config.yaml
hidden_act: "quick_gelu"
norm: "rmsnorm"
norm_place: "pre"
norm_eps: 1e-06
rope_fraction: 1.0
qk_norm: false
tie_word_embeddings: false
init: "uniform"
weight_decay: 0.0
warmup_steps: 200
schedule: "wsd"
decay_shape: "linear"
dataset: "wikipedia_en"
Each number is 500 + 40 x the weight over its row's rms, rounded and kept within 0 to 999. Layers, rows and columns count from 0. Numbers have three digits each. The size before them is the row's rms in percent of the matrix's.

# layer 2 MLP up, 512x128, rms 0.0697, rows 328-436, columns 0-127
104:498534503516584541489451496553461511550570518463519490456508447497439447445524564494497488519501541522487480512487491502485515522565513476462484467530476493452524474499506476551563475463446481519511554492421422447494482432474503465544522530555519382479526454481540426497563503529481443505449523486466424397476506503499509447456553569577503518510500526521492430497590437453510461475529
105:535537496504489488535567510408499465484555424470551476478512545503467540521554503540518511569591490523520544492512368504525488514522599492465435489466546529479541475425488545590507526520492458599522498501487473458501486520485470557481493476501439524460441516491575433514481491427495463515470517487471519484533527495494409498513529520466438483423473455458497529519489498510564480439517
093:576502492472435490491499541514431522477520517464536483534514515542498528529456515575482480539483518448458452442496522487546466568490471509525552518537473504576502568570500403529528529487482453419566524512523466470492462520627552530440410465518528484543501582516517530469481495557494496484531478522506488506476437507423469464546498442503472581481457577546484559491504538534490514547500
106:483550522433464487472478487465450476495522503514518465538589457573508485544470543481503516443546521480445420532438546517447485449433485512478570535433508507444467498464459504493453495583478543498491413450470497512514514521501448509459528535587495548509394461443568451582458490468511520513427471563489516507522450497490491537484538529498455566460517482503521503527446569531432496493514
109:517488531520518528508488483444547601489536496451487432549492460467428473490397495494536545557554517424508479467528464412451378521489508535406541494512488492484505587492487493465492560491530493478513530475515445422459458481572534513464490529453529552482458518545484542520492449516496467517527476508538512468550522477485547532524487513502497571498468425515482518567458442531570554499507
047:462569486454489433510478482510497579484514489522463480493533497506511498553453460619479482543523495433521540382538462524532539470510541520533573513528506488505493508438551485465495544597513538496478474534459434533540510510480482471509537528511520448453596473519489479477542534549523495526450564483519550461507481450436578421552439518466526486445502483503547476504583537544489482456456
123:466544461570442470519502528503513511492464493520473557463475531526498499532518542458459480486480529485480441523497564557416494467461502592477578559496484557513449533417530475523476484468516538498530453514515533571510521488488519466502516537580468461532551398463488523473518571514550448507537426541464519550495511488481503527551564539539463468508532547425547453465428461451511467402480
100:505491449527480529503522464470542488609466496461490544480590568450466461507530425480445495513519514535516519571421429476518534465489566483524529572495477437500509515510508508484516532489460519476489462499503486476591487450518467488539570529485572471481498509538491469491552508461528464486488456544508532549592507446532470563535503601479511398525543587504494486511460514568538451474541
099:449523499576494520489539538395487469515527504560492506491475473534583475503466484496531557461543500395506464479542537562491539492473507519519479464477528504499482534473497546517418604513528534492537499570513496472501597553562507458503473458503525575458470500483544539549471582500503519430551531499537587489511533476455455494449496432442493520585549452450465526499488472470454521498513
093:501521542494564518444456469413527457483530562536560516515538593479508562386459485517420574576477533523540474550505433546467482439491523524482478546545526481510481485536564454513487504521489549489506542456496531542454504453466485456544477544500520465498555528502528412490536499436497542533511485503489548520472497566510553464479572468436424480566496541537488485485490417497474513522487
099:505522497468506585486476497471497489454413460529498451483474458419583506461520529572492507524478522484407476486511491484484513415455442445469584450535476503469434518518441588501531442475486490482467553549564531474592521481537481547462459478507496480500529576515512488495453570554544458528460498494421483470487511471498535529447503458491537532547508474519443473500558499412446509513530
100:450445510504626526490485481492468461441411480490450474505519476475565474484555514487585500505532519490473478557524502474540490536521469537468481563412429483483483502487542523470508470473467524521467587505473486528511397443518502571542462447450472474511514494474498521538558512473481509486538590440428512481451535533474503448505466559503497516454566503528471466533497508442524460546599
100:523502485471466530453444517477473495567526424470556545542518486466494458431559493478462427504492588473495533483451528481550498516480533528526524504467514482535454543498470535494426438510554505441515513534459484529566519497514458466582585517467519459550458535467480548496463512515415484595450407527473445530479548534508502446570567513506468438464483508526505541562465501523557515478444
104:522410558504591494464519459454427408573466554448511474433483473509518521503538515493510530483532566430493479540550464452489503471526495446517548499485506476523542495497490535513485473455470553459540529505580464470466496474485511509485585468470519581492437462509554511526516511466511441513532558427496505595499463496484532499398489553469467577452473480528459498506477483541465574456519
096:506523434461504517448548483479486483533474441483502456492498498503447483507442497519568464490508488506493521442490506555480430475412478499508550498531463528454522539522485517524492430547486529443446494441531412469423442506510469519528485567559430524585510504439554402596523532461471477481551516561481435486436528516429521491554516524527530495429541451506505522597505537499510484485500
109:535542438496472468606477537510461452530502525524497473478440474461515543473491446549496539507527513500540496432548459531484498479501589520510499499466560473553451489427541551512489544501449563457480475503472475476493471609515510525481431484515452498502461487521537503469510425506596517461551487545574593489515544485513450443454507473509471544464463532464462450476502511475606506444565
097:524574528425560417478486498493573497466520539499480493517511475478484473471469557481491488455518545513442442493453441499509439529526411572513495501476555474588418510559428512494555470541433460493573446541540490478561478542517551490581503500532490467564504407458461497484503505517492509481422457508470451512519500547437530450530485511515514609511504479507506554491484481546485495484518
103:499558436536490498447507491489477574493486488560478484391512519572451485503490513508486479560425536466477459506482489505452482415426451463475508581515581517570532544548500465510500505531532450492582493506566514536474550514430561456515486513462540411481506454455530461421550572529517444530499471518493474535516446492431498517558438528525506479543515520493543480481484456440491491472482
092:445457508508490495467435529472499454561512397462532506526498474533411449457515487457492539463471580431476428524558478503510456494434436486435515539420556475519489561455450496518516516482528525550498509484481497525468496464533543526523435491439500487506499466467559512511462536526580542402479439462476534520512474520495518471527431479512528443525496439559551431475481509492448487558569
124:416575487455489452524478410518494497509478463564541449460447545500499519491555521584498502508505401516461483481499502527513463426497499460531501514411444499531465463471493512574494499419536506502510479475477483493488487521505470481454477548490556488457446498449504455505448483504526458488448522516540551497487461474529430519457584473456430492462499513495448593479519428525489488526632
090:506416436453520517540515533476479465479489513417488451482560484454533458555515507476460524448626490509540497421463522510526567559450484479463558453497508529513473562416548499478493569570494546441492485498531439494584479540510488497566456473463479523563488470508517485513483498515481492545500503486482549412510519542544473502545522462451520482511556582489483534516539504440523580447495
095:451508479536543472494544522555543408486495463450516482498506471596530531492489407487480540532492465411554493510512561484532542561485585535463535575575494493460516528477512510528469541533557492548486500517475459539501373514459466526541463483482519530484506494482471426517538470531452485544454444460540470518461495532424507530508456585491446535516495495526556584491543479488509557507475
094:522463444508599498484481486503426458571460495499587452456450513552611467516502431534498534562521486467447468580536500431458532465510522510524524574464493462496548469432502455497546521500501456500509503507583519553438529494561542481493501530536505571518548497515529457570512552525492467553547529473570510523489559528502507510456468463502459530496505439469516546453529508437488515567464
100:466474561470517515533510526571518441515481529555498526483544517422516503494490517581488530570569525519544618510467451473477489501451533488490555569500491452452458540540509556418520484525550460481575473484504484554490450588530494525513491419521502419546514490505547434480483486500486449477391449495499511590530455564504532485523492448528479531510536472516489475476466475476540447477481
104:500475470526441571586539494537514503549462484445503490408448533488544512549500455559542524539558502437544528442486452461479512484467457555499466475501473474478509482499490515525499589492488503461510469569523544533490559488548482495494514495474474619454479539578470506554426431545493443517498499508475513520529461532494448496514451484536482493487436477514415437558615554548506494499513
111:543515445517489543505392499473506516512475473480490462493510483458555478530414542494490489488494536511444484510505516499488520540549528436535500527578479459461423509469539560424521528580503507499547492485563546452464547488526482574510480510507575507517516527453443521461573514520521520505433504497516512499482527409504505589479443473526461509572496426483533384386505523515492488521456
080:464422464536443540515530425500414525466585489499453445531521563420537463470466488537526471507483576517483457493473459498471453478511512476500533491526454538535446432479432488594508527550457514474481497505544514523443413493552476485429491467420454580571528474491501505587473505415479486514489505512525484525561494485453486516538502562501497486476498499454494525556543449497512443450514
104:501482487482557555489467493507475491576474507483492454471455450569529537495456537517521580480471532504410469506566449498475503428503523515532509520529474524494501460448545479480495565495486513560599551555498464491456479528536547490543446482488540568512486570490514483562488510427525476434485502387549497464468488467538466454489428438457547516488502423473427483474436502515551511554565
103:528488466521435520545476516515461504463453507517506472448527522472465464498503489519505405456574459503489481447456505505479471534488398529522530509520465558528539487525533555429489535474450490459541495454508404508533426500517539562464593507494545494512563436498549509518469478528490511568500483492578439445493577501497504486548534500456543595462483453572542420457473462453546532528498
089:509512537496545395488493496461489503581558438593498486521506461518564418482523523489405472477547424402464522492480453484524494461529456496455558491517502491490522455474520420576510441456470527488474548456538453488413476542520532526520560459536509490550517530484501478538550518534516484492462427456530479456437501446445473551486473543478520472467451485489451504485523473501473446452557
099:547530509479490537500419436455497518477569512488558562495469478569531500489476558444464538591479504472468526492433526536498429460444490477496465482406467549516479520550519453517504500491464502514505454515534408471526484475511516601526474484459423523507445440511545561597442479523535490481505534506506497508510557472482492556446563482584529451571513452567519499502501492453493502464536
107:527576511540536427540501537561471521568416519557470500571440552539563514509539508536417510498511509500453545474454477485468499543480486518540482518572435463506500502517517577483436464546529537498533566537475566475500547444508513462548536495566520439505536481542444455514575510482457503559473508492513515589536469548482553469538469514555497467579503460476527457460521521534463476451452
099:439544505483471531480504494454541554460498590504554495530504520525508524496538557500548465517446528545483409446632491467496486473464550485465456526486434602516493534423520483533537457521479438565447530496546450555524436527603452517493472513421503458573496504473477484561449561458465523450487502534482517493511535491511526471520477494504497548545495468546479506520465488472426510473514
098:471485466527503545531460516472533517497470497536543487421468475528480538539516450515497476484579480512441515503536552492530507550491458555535473468454589491489558464534480522438531506460553517554567638565588490532542547583476544541538578473485551488491534502524498532544528534509468458493489514492533506467591450465516431468514514469501543549521529459479507494514532569527485462445578
107:542493456465420543495480516470432568499482536453501504473515495482452488475425445544471585458518508447524432471570433562480563491539504436613485497507522522555568467525465463487512494490451490481484505484516518507498486541528502528509460532453490563421499520443509545472528577495543430525563547452485526472524532523514538476430533417519506529518440438509506436507482575519493464494465
091:474519435470532503462526517501475504465504575492465446453536520462472470491448526543488564578502482452495474543527396498469440475527478560447489520476474483546442490454525545502533549504487529522477521412568487493428494473568377537568446473452513527527484517489464471514521491494547480502552511591501507481517471509534495526538465499430428552521488443524560470551505580551525509478558
097:498480521488494468490493487483491577600471435494494490493516504446465505477457539547513407490560521501509459472495506457468514554370472482541529535547548433519495549551447544565475551466425431506504493535408506493471589505459548506467502457485422571458476490531450514492531474558482534492511520505527573488499461514484502506501450566549446537489516521509520426472534465485514518447441
104:509486509516478542507549533503561443519437507469548479497482477474446492552513433524502426456504544476502511539493486561544435512540444507494450543545481464476522465513467547449538501410503522492492536506533521457490596476438494501478474508454532503560530434533532494507445448508502527465551497472492449454607532471456449476480536547516479545458473531536571433540622540519457418481527
092:509501521516509515552463487482438464500483497551490499479395376527530508500483488535468481524422549482472474504426548453461447501430531496508510467509511507467471520641525446462464515512499518545519520518455558482499495422530513492549534507496512465466456460520428468503477498538481494531482440518544486531501420469428471449504450515517504533513428424567536426552564509502435481520526
086:577468479469437526584432523419451472525491458501542401462484475494493549475458457554533545527557514451516529528484518478519476497446526525503461492527465557476493514523487455523521516526525530528546567521493482504575481501451506499487425461507479545522492510512590490572463511452526481478479456376564460492517529483529533448516575472459564464466545506492483469511502509379505449499530
115:494496516512528511479486525489454466529435479619497425502476519531559504519500483501545505513463537443445521544501501510488372539465469389528500544518523555574432531498460497486486481437534503491529546562472568578525494514500521538465457498524508451575486438478528525494458557499502520465529554467499493527516528538497493505486538450554545503482483450552481472531482409402434494506548
100:497458540498440552486515554438491413551438480521487424505490469519465506537527455549499522470502525489472506490457478579549437466505441520513489475554486557498517521509526515453518465518530565500486487572548479420498456430524480497473445484443515479598502482528488475564430414435450505505529595459519540494467471467538478449539516547433517522519492468453423495514487523426515479434518
111:470538500479517497569507546488503529579530491584572437525462500524484489592540528461430523503494509489458489465485468426486477502529455480498490571531498525476563508554506509500557526515494493464570524466519523542477571552583460533495578537538485542519540504550504466534556557495503455570447523521567516467413445523502542411478444476503556481575441512498448462496530482478493437518500
088:521483499482488499500507531456444525497572521528558523527533509479478527478517473537446514507541596541511502558511505514537459471506480449575524477511496506520436455477492527468548553408556491493497514487636443527430445509478498544502428494510497575492510501507460548478454515494500460542445516465464508528495490470494507549392471424454446478493464446466508499419489443425529419443486
123:516479467468514510451514512492554505533511428548526508526475488489470472484503491521488512560493559491411510510477478505536488434479436495541418528493519548546435588515480536440523499459555515475532571483523515461544586481582559479556586483515483454469524512520475544465557621523544527540471468540529464539502514529481518488539526514503452462538452591528473517445492442464578471450524
103:450493492476543450514479466585474544430494531501512510498476543465463409455482557563544574502513564511515548496533570504544427487464541462543483438449432555541495468562533530483580520475455463479473436470526478506557525475500497517571486525529530494469409450530535438519499544428481494510501492505467488525459474482463557461443604405485512494498507485508496464511485532492561546508507
104:534552541450544562444463405525481552431507502531549472469481467460516497504539520491530417437502475443490519515455517567414598524487475438516479467565532513494473538509477500516492502580446513559501382503576430559484553485400496551495506477523567509471543501457513525500462477511498493505512481499494481513538470489418486499540452499504507499452527513517553523496522492538440494503427
087:519519512535473584505494443524517518572490506515539545525522491509398516458427485512495457462477522561514513518560525553554497508543546396566482505478551523508591485535541557452478505477524471545530526564554542512472546482435489588435461523515495461510507437489528529482477431458483447474514534535477467543539538497541426471529498465448516488494445462523533452482458482578444469455552
102:574499527505488458528451432457480538492515508518579451514551478512476523520492494572574506483550535489469501538516415535574539534515472445508487511513483524596462506475497540462563485517500560499488547430543531484481536525529476539426467487417514476489543474504518547453533505467510477553477540446504501539482545546575519467501451402432566514544493562516494463527545432456451435515553
094:459575509474495532464465510463472514511486502541464437497430425462526426493508536455475518513463529506487501538532480581515469472502524478533540498478452493533468567586554518469523504574524445480543512532454486543527520534502499456525535530428511557486542511433475495421478493458480458541472375563485522559527490558458543530506481482469486469484438492457510523504480426490548396522587
080:498550523513515516538521479468488452486508528495478536437521487522516534465442561591442423497520480474509504504527511519513585424550508457569519485537526490472538552547531446541457423518444455485566564557446511519510503452515516518472474485434472456452603502471503574520534546521541565497478483535554564539456477517521517464500539450468479489492488514534461553479468437493445530521387
075:525532507427479466514496449491526495452525522567493535529509528512533481511519519519512502539428468531525426497461505496541565567463500498456503549514476542441477502506467396552462509505477512465470464524572527557494549542525529458490526513529409443473505438496604545497400476500505494497515457506541528488555466566447575513465519563555447414508478520442534540500456442454440482467476
090:440484465502565515482534547427480469486493416506520462538559520426461426529468536449494467502542510492440446495499551555493469449548407489517523527530409493466516450430474484506513454490566501529503515481521457539477433540500510478499481531531502442499410438473507458503517480589523490502407493486489458553486437528442557491448502480552456503441498513506415518533514473452530480519552
095:423571573509492502498522513489485482512517495515445451496533440468575465441474531454431515373511510440568567465530483549575491517419490428470529541455552460497521544516563494473462481538481476495513451540544496560465470516466460522535456502514493451566485529498485470512426445458475469549462500502465533470446511522523476526438497461477516518520476478569498487557521440479508525506601
103:497486528478540488426490495499508516526502513476520493619553414447509511525615493503497564505550525492521472567441451507489501510476445501482513495482490496553541519495428601553525503521546471468467479548533522458552563545575538537473561493475471484510437536496544558531453514475499554478483456454461531539496487539456482525488529575558470503568562533550523506535544480456501420439503
102:504540463570499531493434528438547439575488503496508574525538534494503505439575542470505512564515563508459461574494488539549445415556596499548495450488438518549487447481530492558485536532520561469532530583504572580507487540456499482538449504470510559483471471495568492498430424487515485529523466469445501505542514479520533484448531476482440473545505506499571464465478470521499542488504
106:456558498536528455510503509509479547476536546526613506452532499534599485579466475536494534473564476529501546447452446452485514469517470500486473484546556494505490532465543509514467494462442533482502501521477479588471445492432435550480509467515478543529493434502513459515556522613497491549464548563532575481484487486542585518434500483530512548567497537506415510493509435551506503551512
087:529529547482446420439490487582512522482420527458477548513551525499515474441502490506543486532474564465525405492425498578484514457483469563436583488517510511514481579454492483464432553466508512469538489513469444485505513446468537477509561500473505471561530436391449502499553549532516491484559486501526499564500420521482461448512549515583510473542497547466474489548479511471491506511454
085:564533507500476519493486458469470509445451401516563456477562515606500519523460530556490506536451545495441427507430471524562483525477545444544445473517484469525543592563450551430513450487456525472513472493515457479484555489476507454463410586502492492512489431558496511521497541514485494480499577528535515507587472440486515501513515455555524454432539509525480540491532488516536550490493
087:442438470514470452584522551542492569522390466540521552521418482514469474444518470508487459538530484510616496525524539529507536530544477529573529508502466508474494463473534485496483597463466472452521472563581481552488474483470553517461530516480528517475480491481486545463499482566476469465527460507525503503476504577505428498482556498580507496528461456480502561395466488521579492501538
099:500503465437398475523562502465556456540470612545522572509449500418541498550527528511421529496507543547512510403456414480461522440446538481494523478466504486426442551468450489469511494466503521506473486563484528447494526501457495508484529473530472583509482449492513531511546439540471514478528481538523523473516480458525474511451444486487453482573459500519564477493523563425549471531471
102:540534543511526507484498475556478544465506481439391501565480513554500555510548466533526530550556531512532514452490462547470435524481496560505569496484504521543542407508605496486446529544566410509499575532475489539512455540499449498515424475488509465453457502529476432444450527440512441524506537501499539466549522466505500480512478538450403520533518513534482531511579539501495459526550
092:453494526426448546531543490575489502530503516502453494465487465494506512494441485473513513535568545489495577487468428541473501426477439491478528460568487521520424551501413563470494545526470511561540504529587501472508488482503424490457435416412518535497454530509461485497499530481567526450510527555481497472469487526531470502451478418516510560449485471443475506456495529540492582426452
114:558499502535577508462451467468509554494462492504517590424502527565474468526429412458535457529502509466460468549533513459460479519502450530501570472422514475500406503474492492481568502433525512533496452539531462491521478529506529505516503461524495512479498525463437480527581546534490500512532523540486629582479479451486494582540508466506495461504595487506515493477466531545454421544504
084:527509498515480547540515486563454471438532549478491503584454442439515461470575489458487483520577556517476502460489454549475567540565544532507456560521486525501546512517515465491511509579531517488535528504411449466419466507518472543463481556523440550510518491496510464481469475527512393483458486527454517541492500633500547510555520524520501464488537544519484594509515464490571492558503
112:573563530528514487503459501589515503476466523554476468486551536511573513486509542540472450514449512503491544447450497509402456524499535551504539510578446437572431531496537559522535500458441544486528488470434503472510454611489561512481493482479477427542512559481508479532554450527502505495461506515488557452528410473487517452503467552491454470438513566483510411492548514519515486540506
096:432449536451464482547465504449502490446551486515482503466517460434519511505566548522468525544477466503540473542568443469511488616495549491509551495516511470506529452504458521493473537492479440498470532571514529430453472540487482534466518536512478548467521454537530538515512480565501425489519575495512449483502530558408493449565512501480470474538494456449546584450502460529363532490534
101:551469451448407511514463503504427560485491525538524463486515549540516563524497535518539466524545552525431427498523495477457601511559482461604462424534473465519461589507399494456503459441453514504443518466479471498541490560504521563445541482486479546498509465486515505493502509567453480556504570502514535515506548469465494464565541483516541552561501497532548495504517472532432504535491
115:474454474498517535528548542450500514546538497519531479522527410523522452577456505459490490465501586463486542564512568490526473537467490535510495520518578522590530556473466543495548507496564555430540502502478440454543520482518549487506512406398494471464506575512529546531461505511439440573506563508542520442520483515460538455478444487515495537497468494584479431490479551555524504478498
085:523486485525465471477419440477479485447514546490534497496493502544459483439436503555465441516534624539530537511438487504484567528482497522439490440508469488503489608569463482486545529488501548445496501555463452489525543492550525541483454487520503458471483477552482542542539535438498489505439537415426494443474540514511494522454444499521556468498475426472448429510561448456564522483465
110:486512524431538527483564471506518462599478461518515510511560458487437556502601480504420574527585552536512509455469461484530505539514486566579464542517435509460571502582513505419519526563520480507496509506554484480522558523453504450515526461565533478455472518533506514487493439488437473537502494433484467588530438570503479473476465548536537534550487488547534515492538516470483508515471
081:531458418466533472525447469531472499510478530500575536498545476496475623535540470499445462485480535493466554511521456482584508544463478508536493464452522557500491446490509514531543575537506412497473549484525504544501527535505527539419479407523487559533468539478569458418494511489540459477479553500510525473571474465500517437501509585498492524508548474496525449468525549536561448515592
067:497552486486445573510468446491497457511432460464533587528517517473509497552533495558509482514465541517490584497437458597472514446471501518523569466493552430510485515453516455487515473570530525511501453477477456516411486536464439531496434479455527528465545471487520512451492462477545491489465521547407567547485508510476500557486558474434462564413474540494540571552441485521466495476522
092:524538466517591573461404503491524480477506502556479485494513474471502547484493525467486537533539538566418490498461455582496519368498515542523483463484464541510488441544523488486554599499518489501421549559554505518595472511531488487517511502422530503526506555439504453519530528437504478534439485461462515460551541496530551505537519491424497552480517490427530511508468531497558455498474
107:462474477511498539499488417445491516529484492546486421419513484503455574543522481555476510410526503568467565482471475479568493430554467519513467522553500490497530486463584479540524437504411505479552495559498530451583501542509517503501512530458532502454460464490585423451500511468457453581439533555481498472455472560531555500468511482470480461516550537531481485456475538485448499562528
113:460370528500472480517553509510564427499467504514439478455440536505478557582478497513556500523530535511440502486535494505572454499450521539520492482497506441523479533508486537506475532544484472536544525545547442480497570505506530514439448427573484474518559506478462507522474450576573571463550529479500487466541504457447452525440447467466448460527491423519525478513480466536454533416481
106:488496531541480496521535520482454552547471469543478494468527550490549555514458531497458468508482551523471547458455529548545514493451557439534417515546510517413416531511546505539499507590441528443485450532508481505548532563519516499479472517500430474470505484507466569479458539561443511505398525431480586511513433462488570453530501478545552476516546527415522487459478504534504503428469
102:474468461514502441553551457481511482500428476510532508528511484469487528486532417484467545551463494476513512551512559506477495512543486409532516497500492529530531540423542590599493535486499460503546499500529466487448472534456560536489516448480412562489462587544500532564459527440522483533558563463541475544434567503510480506528467513484431479498495503562529537433472457472505387486504
111:558533461589555459547492569487538520542545570463490501444501491478494421499551513548505494440565505472507501472499554429561512585526478432519481508569485505483509451484479423486546448489509556461515432493449486467543574448552563518478549505552552527511525499533515527559494515539453499537502540418548499426490486396463458459518516511493489486458490479540552492525498469518514475551466
103:500462510486536495480453497396487467471428451467541505514514477530488480488506468506496499585490462499472482566569587521555520546499468477545447565511562535489442508486536525486525489548531510505539519541431474508538458535413494528493408465506523538415537557466493595462516416507539476526475544473526528491498583569446473576575525469488494499492468548462537493522458527506497517478447
110:526484490475545413524510476533531499474448508485509428495452511451490458490437518508462545525518474484450520472528450474450531534495502570475576429551495549484471564443557418536473477537495460520530427518483449484532508530436495505548524480482558506461492484507471454505561604485500544447427495473528491549535428510467557446493458551465514560469449456434454585497535475545501514451456
097:436534496471411510524524446508453482435485499498486494505477505532479494530484501460441528454531451575607501467518503549434503457530496476519476509521527488516576495421555522454502518510553566527539574532455513463486425481559462467529538530504516476480502494558418460537482392459559428503494573465515545455485517446465466497462499475469503534491501452444466419461538530515512533552458
089:530554484515461517471479445474380473488485466484530510559511517554478512503509492519588446568437555493424532540441524535464463520477499459563529541464527554539483513513556538499513551436492496473459466510504489580558558444528481499521506585452498500484504492525603485471523545518535466510570471530493487431498500523467499481529502508503422459534496511470513476443464405464573504570544
098:541496561488446478530491505552543526467465520486483525482548561441485503516457526520496495428494467470470497530555543583498457498478431459530534529527437464580485452555479483437473455550491596480490544528565424515465454507519445493502461467595600497550460530504476529497492497477541515478443519470465499556616487466492517495533506542487547500438591527486473482514458490476504510561538
098:458561533527419486504518512585517467433517499486417509460484411525493444499475555524497546592512489540498566459543453505510452420464572506495548521496476486517475478500551543445467500573462514450532470460450475489415433530488434476561473542468549538463577492573561514526507472500518489461510464541533547497471479488476547500458514479558469472538469473489480535437433478481530531475470
133:476515482456546483489554523570486489485439558529471530492444459553508479490524444480535518479534567464546552436490474425470478579473500493516589546494475513495498568518610479562550527492525470496536557497476590517493494484473565472560539487502477463449539492469546472503529469471551466478550481493517478533511428506479584463479496529529508525570446464519524409481481497465542396536479
105:400453535536467477474477535489502524473472483439488497462455521458538473484476521505441472508552495494539507486479544492512504525559473512496607516510465482469547461479492502490538447450528453504490428583448462519512457454517473580494523556552487538491466434542489548571504445510485515431591551527491581512507574469573429410525540504494473426440492522475465484484554494522499564494521
108:506526492491477535554484514494451500422470509486520517497524503532432574499441437423543527545560548479489520545489533499472559472494511490548529484504494477480449563421522503467490588501460510484506534495530506546470506471544442452493461499465544459466464551511502533548504433553508444556520536503556472394516441490491556472467524409517461521441488450456428377534519511529456531543502
094:476561487566465551540467525509520446554487543483582496514500505585470446535473548514450508442532490383439487517485485533464477548504507483542518415510480550496521506530521434517459402477434543462497513526474480473498546448520469470549450481540431513515525462489444453536463535518508470522546508416515535488558555478466511546522518504454511587457572462441571505476484512449474515518517
082:513514512456413479578592462485533509435487488505475537512459508498444431471494494568509472500534544504537494557556527520411562445446536539499537528475497516554479470431515472545561468533517481507487500501493512511446508469444515598436487496515569499451472558579537512466488543529530509496482474496428561546543558479505478469454500546555480532454406486522486464476579461500505519548543
101:524534505506499463457531450532575444511504502499448423448553488535484440564498515491449420551552581476486485456438463471503512541432441501543571428529529494525525483529449448520443529550473485509482540538549535520518546550483555415530524471584430455540502465473456452481547510529526531448553535499505464431571439524517542474492516495525534556483531534534514443465505508484508509477457
097:444454528459508547489382532473459503449496520488437533465539540528549437504538441487542435461472539546505489556483498453489523428457452443465515519469534466517552503461485504473459407490574519497522470521539447523515508431468562530561508472520517527512511500447518493602519487495508504503610522513539449507482467535496570537513495496556439493551518534528530429532517459531567567508505
106:444473495527489493496516473466533478531431491529510527548495521537496447537484526489434461539554509526449517495506522442489483562443446445493484479436484503532520508530513529521477469446533426563576482555508472489574495528533556448509521463533405484495512486535481492448468529519507516454482480536492473529422473485424450537521548620493521383511432491539483477457524445477501500386540
111:537491465511472529544476471571485464521467517464432515497489493520455495459474442487547535503465545488511522502491557512444545499511521467558499600526520469413429480486555536510518522462589537515539488548471524550496396469526452444534537537521530517461544476455572538436556503512523434519437518555488511588513494452549515483438515576483493532486528513524465540415497513498568507450443
095:528464510477490481506482536459532476545464535534486526489443498509545510542488454554449659438519491491442441526512430501500534474489510476483508508531416491506519525492515482489481480475485492606522434548519534570456462414556494535515495487532483556484505500509533413489514553471510559446465482467513468491482502559480582589493500468484418512532390490470476530510454504539533499549491
105:480432507491482523501623501539463516543447417494467547503477536481514489550483512475475506509521521444558552494441498473462499498530469496396549563453510389427504492554487477483507519502512574455493534551480479457496523558579531462577488487483514477516504511478423476523485545548532515442557476489505496426500480490487487494489445525511491578464496501501497555423482422433539469452543
111:542505513546462562469490446454560542479510524487535565552486464512541501490499551543520530537419466471520495496505529503470535513563476457537467441516496528513447496476533441560554491511386531498449487495586527477492529459483519511486448507497510550459482523498479522564452481503580479496507492476523593384504526509501533549513591510558496439497564456519544483542460539459539486607483
105:419551452554434516544528484513524520469520500513616508454461473540498417540485520472521539492615523571560548492512462482518537515521519430541533545518541499477591486486560524463535503448557465507543445524389540477460535583510474482483501477484472486515552507498472505510483454525500481522526471508498446501540480459500478463563524465490523495436537572570473494483542439544506490459462
105:562482510509523467526520521505468440489485458535502417536485529476447526530512507479513503464491525493551490486499496546484485525480487470464506521586502517458515565503487539485560446572494485509482549470537570513516587536560521442566547579517453505532508493516523424415546528515519541489486425480524491491554507525424476491518437446440507548515530518433469434556483441454385405497523
097:574512527444426566515528455556525513553467544460520583451423524520432509493514533497471555539507605512482442484517487507489529508510525519469572531474444488486465541482535492536517489491455513512448573513519535519499532516497484466553458485525463470457542544423531470357564506514509543452507524458453450548508516548481456569463532488499502481535491559507451479452457483470494428547496
093:558526574520509528444431547470514403470478446518470505536573450565470496502517478536560483494568538534429476527506446469436469430496481469492474486475504499466526491455427497492500503501476476516494582478526517470581461509490461495581488520484588459509481487473541469487525542503549495433576584459549534424457528517553514510550552494566485518476500556502511502498487473482500431499586
110:557503474557443457507514491484509513472447464521467451539498492564454459474443481552482504479475492485502536475512418515613494524571501526525469521540485455461491506416490558462522467563534554572512548443477475409486496459528466509502498542455495464487524509508499444488556475588506535504488518448574504434458570576531531475566514463491469476565547462447546534518426532510458528483538
082:485490450467541433458442478479498444582517428516497571580519534520477511474497458480484531551517487461479518534480540492519435413471486453443453546527461516596424523426536509492580493500510475529487495512491533516522518496533476506472499512540556484552469461492491502546430526462498529537440485563479487537484459549445509524445518468533571503366533536455490479519424523456558507482478
100:573464446472515497540438510437526464568484493524508550469496501530518538485504530562460468507543394513438475470485530528529512488471451415515404468545438461489521494466436496506500516519520551483412469546518503500456504515409477480556512514554510521540487528621485494501434504503555479519591487514585527507532515490489488431530531515573472523480478450511479449462528514549492561495537
102:540552536468468429483534512496553510539574516514473492544468455549419487499539513546492449554467520467515538468441462506455531470457541523589513504543555452525456406490492503513533503564586533465479492523518461514526527496430477533511448590510497447471550553573467478503527496562527512511493499428499506527507550522458594439537508424510473516462504530520516485506583444462534442490533
111:571501507558482481446427467456492462435522567500490470476588497508506464568492522522542479508625463515549452469527494536456504554491452510504565535508545538526551546485491505508510545475457503506551560551562564361495517526475532561511537470534527486461508469528473525542495439427533497517527520448484500476469516529524486483472526487437423399473535456508504528525494514534466530462493
107:501554562529481403535502532529549482463482527564481422435596547527497420584595507510512468514462459550533491510475474522502472498497489497504492480535496417499565532484469513510436527521510511513505545503500480481527478442451465482509542483438498533510562509506506485565566473510488540535595443423544497486504463511489476474552447479534512510564456495521496444489513517610524558492576
097:459485459550482474374467519501526438478402516496503495478532569492510482525595494506474524501451488469524518580484506508461510510481574516482498471502469517475492527401440559510529568465450554501484519469458479477615533481526564504459545546471476505512506508502511563488519578497474506442515484465523527480480466522440533547502514518565442399530462553506517453526447487550503495473432
094:545492476466550524490474546493515435484454468500519433554469430426499479530463529502517505468500514481505474461411507553468461481424474546455515561450434526491491489523456508510527504507520419548464471515428455454525538490480482509496473531443473488486530442383459498518504482582521497493504442483473546599499483500499452533466424466468429503517468465516595454512450506505566441444462